From a checkpoint of a small transformer trained on Wikipedia.
Size: 12 layers, 114M parameters.
Training: a variant of SOAP for these matrices, 3483 steps.
Each number is 50 + 12 x the weight over the matrix's rms, rounded and kept within 0 to 99. Layers, rows and columns count from 0.

# layer 9 attention query, 768x768, rms 0.0545, rows 0-4,128-132, columns 384-479
64 55 47 50 47 54 38 54 46 39 60 53 59 61 42 55 61 63 50 41 49 50 45 53 39 65 49 47 42 50 37 48 48 50 60 51 48 40 48 48 38 59 55 40 57 46 51 56 54 43 47 55 53 55 43 56 47 57 64 22 48 46 63 52 44 50 31 42 47 47 65 43 52 55 51 44 56 52 48 54 51 49 44 62 31 43 48 42 48 33 44 68 51 40 55 44
64 51 49 56 49 51 51 43 59 54 51 53 58 65 50 40 46 56 49 60 44 45 52 47 47 48 40 46 50 48 51 47 56 41 49 30 38 33 59 59 49 45 49 34 55 41 45 41 62 60 49 45 38 49 64 61 44 46 51 60 54 45 37 61 57 53 51 40 56 59 33 60 45 53 44 41 38 49 57 46 42 47 41 64 48 64 53 49 38 50 54 59 53 49 39 42
60 57 47 73 43 57 46 50 37 43 57 44 69 52 45 55 45 48 47 45 50 37 44 53 32 65 56 35 60 54 46 44 53 64 46 43 37 53 52 41 37 61 66 48 44 57 41 41 46 57 66 49 48 66 55 57 58 69 43 37 62 60 48 48 32 45 41 42 49 49 57 84 52 53 47 63 71 44 31 65 66 63 55 58 23 55 44 46 62 47 40 46 48 36 55 41
45 50 61 49 53 48 33 51 55 51 60 41 51 51 35 54 50 42 46 58 45 49 65 54 54 48 43 56 43 54 51 59 49 59 45 55 54 47 38 52 52 47 59 55 45 42 46 64 51 46 44 51 37 30 59 25 49 42 56 56 51 44 61 60 60 49 46 45 42 49 42 38 64 51 47 53 60 41 46 47 43 41 45 62 56 55 46 56 36 53 43 42 43 66 47 54
34 54 57 40 58 44 65 52 56 56 45 50 47 41 54 38 57 46 49 61 44 48 51 54 51 50 47 52 35 55 44 58 52 46 32 42 52 56 48 56 48 48 43 57 46 52 53 42 46 49 44 58 57 40 59 50 40 37 56 62 52 48 46 54 57 70 66 69 52 64 51 48 50 47 62 51 27 59 55 38 50 61 53 44 56 44 41 60 46 48 44 42 42 59 57 53
53 51 52 48 47 44 54 47 63 52 22 45 49 59 43 56 48 35 55 35 50 55 49 40 65 43 53 64 35 47 54 72 71 46 48 64 25 61 38 50 41 54 45 53 50 50 73 44 35 27 54 39 68 52 36 83 40 48 49 52 62 41 67 11 50 41 64 47 49 49 34 57 45 48 49 42 57 56 46 54 55 70 42 50 51 42 37 48 53 38 54 55 55 48 56 41
50 46 58 34 50 61 60 53 50 33 44 38 38 41 52 63 59 34 65 51 48 40 55 52 66 43 50 45 71 45 51 67 56 62 31 41 34 56 28 28 59 53 49 51 41 38 60 40 41 40 37 54 49 46 57 49 31 54 50 52 63 49 40 36 57 61 45 58 65 36 46 37 52 45 38 46 54 62 47 51 45 53 43 39 59 52 59 59 38 37 38 63 58 55 73 25
55 52 55 56 79 43 63 32 43 46 47 51 31 69 43 40 50 37 35 48 62 45 61 37 41 51 27 47 48 64 39 56 40 47 54 55 39 31 45 69 56 50 50 52 42 64 38 39 57 46 45 55 50 27 53 64 43 51 54 73 59 17 56 50 47 35 64 50 69 70 57 47 49 50 46 58 53 52 55 39 58 69 57 49 41 61 45 53 63 65 64 56 64 49 48 75
53 37 55 47 51 51 49 28 63 41 66 33 55 56 63 49 51 25 46 44 63 59 43 55 42 61 52 40 49 57 54 42 35 40 56 56 55 60 49 66 67 61 55 44 68 24 54 53 49 51 24 58 27 47 44 51 29 54 44 46 52 34 35 25 63 36 46 54 31 57 73 49 49 37 48 37 64 57 41 41 47 59 59 31 41 38 45 81 69 55 63 47 61 70 67 68
33 39 64 41 54 44 32 60 51 51 52 47 57 47 57 46 77 45 55 40 48 53 43 62 52 45 63 48 67 44 63 49 59 57 43 27 61 82 33 61 64 36 51 30 30 45 50 63 32 46 52 39 60 46 39 49 63 59 60 58 34 60 49 39 62 41 41 41 44 51 69 46 46 44 55 37 51 54 52 39 53 57 46 48 50 23 58 56 48 46 33 38 45 48 56 44
# layer 9 attention key, 384x768, rms 0.0524, rows 0-4, columns 384-479
45 54 50 45 50 35 48 41 42 51 59 54 37 38 46 46 56 52 50 43 52 60 45 40 52 42 46 53 41 42 54 58 52 43 42 38 54 57 56 54 49 55 47 57 44 61 45 57 43 58 54 58 37 35 48 43 36 40 48 51 50 40 39 51 57 48 66 55 60 45 58 48 54 43 61 57 40 48 44 52 40 47 56 47 61 53 50 56 54 50 49 52 59 48 58 42
46 52 51 43 52 40 51 62 59 57 46 52 53 44 56 49 60 51 42 63 49 64 41 61 43 41 39 58 50 45 51 51 34 51 55 49 58 37 62 52 55 54 53 41 60 56 45 50 58 56 48 34 62 65 46 29 59 53 42 52 34 58 40 31 58 52 45 48 40 61 58 34 60 50 60 56 46 41 50 53 46 58 64 44 50 60 48 41 59 47 62 62 43 47 47 46
45 65 50 49 57 56 44 50 54 48 45 36 53 52 57 43 58 61 55 44 63 60 35 62 52 41 57 53 46 38 56 58 37 46 37 56 44 46 47 26 62 36 57 47 59 36 44 54 38 57 59 56 60 51 55 63 43 57 45 50 40 63 35 57 57 36 41 56 55 54 36 52 68 63 50 58 43 60 50 58 46 49 47 38 58 70 56 58 61 45 51 49 42 66 59 45
54 52 54 47 52 41 78 51 37 50 60 48 44 51 51 60 38 41 56 53 39 73 65 55 60 53 61 26 51 42 58 50 52 42 50 54 51 42 54 56 40 53 38 52 48 66 37 48 47 46 61 35 64 46 40 38 43 46 52 54 62 56 55 57 61 52 74 60 69 41 64 58 29 62 58 50 59 32 61 51 83 43 57 53 48 52 46 44 53 52 47 59 53 36 47 67
43 44 44 57 50 58 37 48 37 45 43 61 57 54 36 55 40 58 47 50 36 47 50 49 64 77 42 48 54 47 43 44 54 63 41 49 52 45 38 48 51 40 50 48 49 31 40 47 53 35 46 50 40 59 41 51 48 45 42 47 45 44 52 61 41 46 46 42 30 43 49 48 37 32 57 49 62 57 39 34 50 49 53 56 31 39 55 54 50 53 51 64 43 38 58 61